{
  "norm": "layernorm",
  "attn_scale": 0.125,
  "init_std_qkv": 0.0312,
  "learning_rate": 0.000771,
  "warmup_steps": 523
}
Each number is 50 + 15 x the weight over its row's rms, rounded and kept within 0 to 99. Layers, rows and columns count from 0. The size before them is the row's rms in percent of the matrix's.

# layer 12 attention value, 256x256, rms 0.0356, rows 121-127, columns 192-255
099:46 61 67 40 40 51 48 39 61 52 62 29 42 41 63 66 48 36 46 64 67 43 71 08 81 27 72 54 77 36 34 62 43 21 52 44 35 67 53 43 30 49 38 61 62 32 66 30 26 24 53 30 72 49 43 86 13 51 30 61 54 57 48 54
117:55 31 37 35 68 44 49 54 53 72 40 55 65 61 47 32 49 21 29 45 50 38 26 52 15 53 51 76 56 67 59 30 47 53 30 75 38 78 25 38 61 34 51 66 51 47 48 52 22 68 55 59 79 51 58 41 20 80 60 76 30 47 48 54
103:48 54 52 67 52 45 28 50 56 56 26 20 44 72 59 58 35 59 37 56 46 49 17 49 38 54 87 71 50 49 75 18 54 60 63 64 60 63 34 40 49 59 41 49 21 61 46 37 41 60 64 66 63 48 58 30 74 58 59 57 53 36 17 46
114:45 57 19 71 36 59 61 67 32 41 44 34 48 36 55 61 45 42 56 27 38 69 54 89 64 67 68 74 59 56 35 75 54 52 54 70 50 38 16 52 67 66 54 35 55 49 45 54 43 55 57 49 11 40 37 58 55 62 47 33 60 78 02 40
107:49 37 30 41 52 32 32 29 64 52 59 50 30 46 45 51 38 82 70 58 39 11 48 58 40 34 31 62 32 51 23 41 54 57 40 49 45 24 55 65 57 56 52 36 40 70 39 59 72 40 53 51 69 38 58 39 60 54 51 41 62 69 73 54
101:58 65 45 65 66 57 57 72 47 54 60 33 49 54 17 48 62 29 51 39 45 57 30 18 36 50 27 27 45 48 54 45 51 60 63 36 42 30 57 50 70 56 26 49 53 24 30 61 74 48 64 52 41 32 69 41 40 38 75 68 39 74 71 17
103:44 35 62 24 53 49 58 30 57 52 41 48 48 71 50 50 74 52 51 51 66 42 75 44 19 60 38 51 25 53 56 18 66 63 66 49 96 52 58 61 32 38 55 25 37 40 69 68 84 55 70 52 61 40 75 62 71 42 59 59 44 41 84 68
# layer 12 attention output (transposed), 256x256, rms 0.0273, rows 121-127, columns 192-255
100:37 72 53 42 64 43 44 53 44 56 28 60 28 28 53 50 52 55 62 69 35 66 24 54 36 44 80 66 45 57 52 36 44 55 59 26 44 30 36 62 28 42 19 29 67 55 48 33 29 23 35 35 45 53 53 42 50 76 57 40 46 46 25 62
124:69 48 66 45 52 76 37 66 39 46 41 15 59 38 53 59 78 43 56 35 48 60 60 71 29 70 48 45 13 51 56 66 83 55 47 65 49 30 77 50 34 64 51 38 50 31 34 45 42 39 56 46 66 70 27 56 57 35 49 58 47 56 51 67
110:40 60 64 48 46 67 52 45 57 36 54 70 60 29 46 36 36 50 59 17 46 32 49 17 46 43 54 58 84 17 48 53 52 24 25 48 74 32 70 23 50 26 38 27 13 51 69 40 48 35 58 80 44 56 71 67 38 55 66 57 53 42 28 43
103:52 51 25 55 51 60 49 65 29 38 63 68 67 58 50 45 36 77 53 39 51 70 42 41 62 48 56 12 51 42 37 64 62 37 74 48 42 47 49 47 66 28 59 39 39 67 57 51 46 96 61 51 60 29 47 47 36 42 55 72 71 54 34 64
116:59 50 53 66 52 39 56 49 73 65 41 64 74 49 44 76 60 54 36 46 60 53 60 46 19 59 61 53 78 52 73 43 46 29 81 34 77 92 42 46 57 52 41 39 23 46 46 22 46 71 45 57 76 49 59 47 41 70 29 56 16 66 51 34
096:57 48 48 43 39 67 48 40 56 49 51 58 57 28 34 52 40 33 75 46 75 37 48 80 65 42 54 36 64 69 57 72 77 34 15 43 44 74 17 53 38 57 55 34 46 49 58 56 46 96 57 46 45 56 50 48 44 58 66 69 70 21 70 64
110:37 54 36 51 59 69 64 28 68 25 68 34 46 44 27 42 53 19 46 72 50 37 55 66 51 45 39 79 56 36 40 39 23 64 45 50 44 43 29 50 41 27 45 40 56 76 16 35 63 34 43 39 41 47 25 53 52 43 55 53 32 51 82 59
# layer 12 attention query, 256x256, rms 0.0574, rows 128-146, columns 192-255
109:60 50 31 46 62 50 47 36 63 66 81 62 60 73 36 67 52 56 31 32 35 48 46 53 50 61 62 38 40 50 21 42 58 47 43 49 51 65 35 60 15 73 42 66 48 59 16 73 80 53 74 32 43 55 51 48 47 38 58 44 56 52 13 77
094:58 36 44 53 50 50 59 42 56 76 73 78 48 64 48 54 73 60 38 65 55 62 51 74 40 46 47 55 63 59 27 27 45 51 49 42 35 29 38 80 44 27 80 30 32 65 41 36 59 55 31 46 61 75 38 58 51 47 74 70 23 47 64 56
104:35 29 63 54 42 50 55 37 64 50 44 54 29 47 19 52 62 61 34 28 52 62 48 77 49 59 59 55 22 62 44 58 33 39 63 50 54 56 66 24 46 15 36 64 35 39 59 65 54 40 99 59 45 33 21 36 66 51 47 56 50 60 51 48
106:47 35 45 55 41 28 30 60 38 29 34 44 28 34 37 56 29 74 42 53 55 46 70 97 49 44 60 39 29 38 36 48 51 49 41 59 46 49 39 56 69 38 49 71 51 62 55 38 61 25 83 45 89 50 39 45 40 38 49 55 43 71 60 36
096:21 46 52 66 65 43 62 44 41 46 68 32 32 47 65 51 26 69 39 39 37 64 68 53 49 46 55 51 53 31 60 42 62 41 46 51 40 48 50 52 16 62 39 48 48 88 34 40 41 66 52 58 50 66 41 72 43 61 60 60 55 58 47 59
105:42 82 45 58 62 70 25 54 43 49 24 57 63 54 15 45 52 46 45 32 52 34 37 70 22 80 59 32 59 49 56 64 37 27 46 60 94 40 52 65 46 16 46 57 37 47 46 75 74 42 60 55 64 42 82 28 45 31 52 55 51 48 42 53
100:31 63 50 75 52 43 51 46 54 54 77 63 19 63 06 54 68 73 54 29 61 66 52 55 76 32 60 30 63 29 54 46 50 44 53 60 35 52 46 66 27 57 35 81 53 85 49 84 46 71 63 33 44 84 39 39 61 55 46 56 55 17 69 43
094:33 68 42 52 46 60 47 49 73 40 58 47 54 63 45 69 46 59 32 60 59 40 18 50 40 75 56 20 67 39 69 38 63 37 56 40 16 53 34 62 27 54 46 69 55 41 52 57 57 59 56 18 48 61 13 51 39 51 38 53 61 49 58 60
106:24 18 36 55 34 47 42 42 27 43 62 49 33 76 30 43 56 35 52 15 35 60 57 59 49 41 58 46 47 41 65 34 36 45 80 53 34 66 82 94 46 42 48 53 43 63 67 64 42 55 86 53 62 65 22 47 35 52 67 51 48 40 47 49
105:36 32 38 52 50 40 33 54 58 20 60 67 46 25 29 64 52 44 41 40 66 53 34 54 45 66 91 62 79 63 54 49 71 32 63 56 31 47 58 54 49 57 45 68 53 63 22 51 58 52 52 34 57 57 44 61 63 40 47 49 55 29 32 68
101:30 51 70 59 51 45 36 37 56 68 52 59 39 60 44 42 71 60 58 56 43 46 23 69 57 27 44 47 68 04 82 23 60 56 48 45 44 73 38 76 16 41 61 50 27 49 55 55 38 62 56 26 55 70 53 42 36 29 36 54 88 41 62 44
097:38 58 47 62 62 66 45 74 83 32 71 61 58 63 43 65 27 72 30 18 63 43 56 58 24 50 58 42 65 55 44 43 57 45 44 52 79 35 38 55 63 53 26 48 48 56 38 63 52 40 56 49 37 47 56 48 47 32 38 51 37 50 27 46
092:40 46 45 43 50 49 43 52 65 39 79 59 31 56 45 59 66 42 77 64 58 47 37 86 52 66 46 45 34 15 48 56 38 63 41 54 48 53 56 63 39 49 45 62 67 54 51 35 36 54 52 49 73 51 55 52 29 64 65 59 69 54 38 74
086:22 49 46 58 41 55 43 41 30 70 51 26 25 35 72 52 00 38 64 70 56 60 96 95 62 52 33 52 51 27 66 56 37 49 57 62 58 41 76 46 62 45 57 72 21 59 58 36 48 48 70 49 42 58 75 78 46 59 46 55 40 76 70 32
109:64 65 30 58 69 56 46 56 41 25 50 49 56 62 44 48 29 60 42 32 33 46 51 38 47 80 60 73 49 35 57 41 20 61 44 44 53 61 56 71 33 45 43 83 55 54 47 59 52 52 72 40 54 64 17 46 72 37 31 48 71 32 36 57
098:57 47 60 53 76 54 41 52 49 80 67 90 60 30 63 47 67 50 79 65 45 80 49 63 78 44 40 35 40 53 33 49 42 49 57 40 48 65 57 55 30 63 18 34 30 34 50 49 56 75 07 39 12 60 61 65 27 41 62 58 48 51 59 36
095:21 42 40 61 53 23 40 35 40 63 57 45 42 30 45 55 37 60 45 53 28 67 50 73 58 85 74 51 49 55 73 72 64 40 40 69 18 47 43 61 64 42 50 81 48 39 39 38 40 36 44 49 60 52 36 51 24 42 35 53 65 59 74 58
094:55 43 59 33 39 44 40 54 68 65 43 49 28 71 38 67 64 44 38 76 45 76 68 60 62 52 22 84 37 56 42 41 52 58 54 84 49 40 42 50 49 68 75 51 41 48 49 70 53 42 28 67 45 49 55 53 50 41 77 81 42 44 38 66
094:32 41 58 33 33 50 70 84 45 51 50 55 41 61 41 44 32 52 48 70 37 52 59 53 39 54 41 55 55 52 54 37 53 35 88 56 39 55 70 51 57 31 57 58 52 69 31 66 41 52 77 60 60 46 29 42 50 40 31 39 35 77 57 54
# layer 12 attention key, 256x256, rms 0.0514, rows 128-145, columns 192-255
107:57 26 52 48 39 67 66 22 71 39 69 76 55 55 60 41 54 52 40 57 33 54 54 67 50 30 72 50 47 34 45 64 36 33 51 59 27 34 58 23 35 73 38 62 30 40 75 54 34 47 36 40 56 57 61 61 42 56 64 57 42 75 45 66
074:49 42 45 61 64 31 51 59 20 80 40 48 34 78 64 70 51 71 50 37 75 40 41 50 47 45 68 47 51 63 52 48 22 51 27 43 53 55 58 43 27 36 51 36 56 53 40 32 55 77 48 07 50 45 12 52 37 48 77 44 46 44 50 59
092:49 53 57 61 53 42 67 77 63 66 67 51 30 43 51 14 69 43 71 36 22 43 55 54 42 31 59 53 55 44 52 71 53 38 50 57 10 47 28 67 49 16 48 47 37 45 80 59 46 39 26 68 41 36 57 37 44 79 44 53 75 56 50 67
101:39 44 61 17 21 33 64 46 50 39 57 25 78 63 45 52 90 40 42 42 43 45 43 57 49 31 66 60 65 13 65 53 33 57 65 67 21 58 69 54 45 42 50 38 32 57 74 21 57 38 53 47 37 37 78 52 06 29 45 71 64 56 38 46
081:48 25 61 80 51 34 74 55 51 43 49 71 54 50 67 37 57 52 54 76 35 59 64 47 53 69 43 67 59 36 33 58 36 53 58 69 59 49 61 65 46 72 61 43 33 67 55 21 61 47 28 44 08 64 76 60 39 57 61 54 55 53 51 53
080:79 43 55 16 55 45 40 47 59 32 42 43 68 35 47 46 51 31 61 35 49 73 60 70 42 55 72 51 68 39 61 73 73 45 58 60 72 41 66 64 50 33 51 53 38 52 74 72 52 34 33 34 28 56 90 38 40 41 17 62 58 72 38 53
096:39 37 60 82 33 56 55 71 62 53 35 40 37 45 59 52 48 56 49 38 46 49 62 49 56 42 55 55 21 52 33 58 53 61 78 46 22 61 50 62 46 71 36 46 43 83 97 34 57 61 73 58 32 40 72 62 28 81 27 74 57 17 52 69
099:40 35 69 59 59 55 66 44 46 55 36 32 56 44 65 22 46 31 52 56 38 41 72 76 43 51 54 66 57 26 41 29 69 18 54 58 43 53 61 66 57 80 42 54 45 46 57 55 51 32 39 42 37 46 63 47 25 71 20 52 50 47 52 45
098:35 20 31 52 46 60 44 32 61 41 32 58 14 40 52 27 39 53 64 51 28 35 54 70 53 61 69 50 37 29 54 68 48 34 71 74 29 34 51 81 61 33 51 44 17 52 73 46 37 14 31 56 38 61 74 54 30 64 26 49 46 56 81 46
103:58 39 70 51 41 48 42 60 54 34 40 47 75 48 62 40 61 28 55 69 39 30 53 78 51 57 64 63 58 62 26 57 76 13 64 39 20 62 55 57 32 89 59 63 40 46 68 34 68 45 40 40 40 29 94 46 36 63 54 45 54 46 68 70
102:29 36 39 61 56 40 34 40 52 52 25 39 28 21 67 50 56 37 80 69 28 58 44 71 66 73 42 79 52 32 49 48 68 46 34 47 50 63 81 49 21 67 42 23 46 72 63 67 50 49 28 37 52 63 56 46 29 76 37 46 57 69 64 55
093:58 56 45 44 48 56 69 39 71 41 52 57 48 43 46 51 50 30 56 37 35 56 77 62 26 18 59 62 68 33 53 70 41 43 61 49 49 47 75 62 42 56 37 64 43 40 74 25 44 55 47 64 45 39 95 53 44 48 32 65 62 28 45 59
089:49 20 47 43 19 42 38 28 61 68 60 24 42 52 42 38 64 42 81 65 46 44 58 93 31 62 71 37 44 46 63 39 75 16 59 61 45 43 47 58 43 76 31 26 36 44 60 49 52 63 55 44 39 83 65 66 35 60 66 34 25 68 19 65
079:49 32 47 45 39 49 56 91 38 42 53 34 52 44 30 37 57 47 64 67 36 59 49 42 47 73 20 35 47 02 32 65 58 75 70 53 74 95 65 85 43 39 51 56 50 38 62 43 69 36 39 62 33 57 65 69 37 58 44 45 44 59 47 49
102:54 28 58 44 55 36 40 46 73 52 52 71 34 46 42 46 67 46 54 52 19 52 55 68 53 46 51 84 54 38 39 41 48 21 70 48 48 53 56 58 49 38 61 42 52 49 63 30 61 45 49 24 51 26 83 52 41 50 30 54 81 44 26 52
095:63 45 48 68 43 42 54 69 48 64 23 75 58 58 75 45 29 56 36 60 54 70 36 57 42 57 45 39 62 49 25 30 30 74 50 24 41 52 25 64 63 71 80 20 43 56 34 63 60 52 43 54 65 75 43 19 76 43 47 68 57 42 68 50
086:45 31 64 38 53 21 60 61 54 43 42 33 74 40 45 39 56 38 54 59 41 49 66 67 51 79 47 46 46 36 58 42 75 18 79 74 38 70 55 77 63 63 42 42 00 72 67 37 63 54 53 66 29 66 70 55 21 66 29 58 73 69 37 50
086:62 53 39 40 18 46 35 61 34 63 47 48 22 60 43 74 59 70 38 54 78 69 56 31 44 61 42 35 34 68 45 42 36 63 60 43 63 73 37 67 56 46 71 47 50 31 50 46 56 83 58 49 51 48 21 37 67 19 81 53 63 33 59 53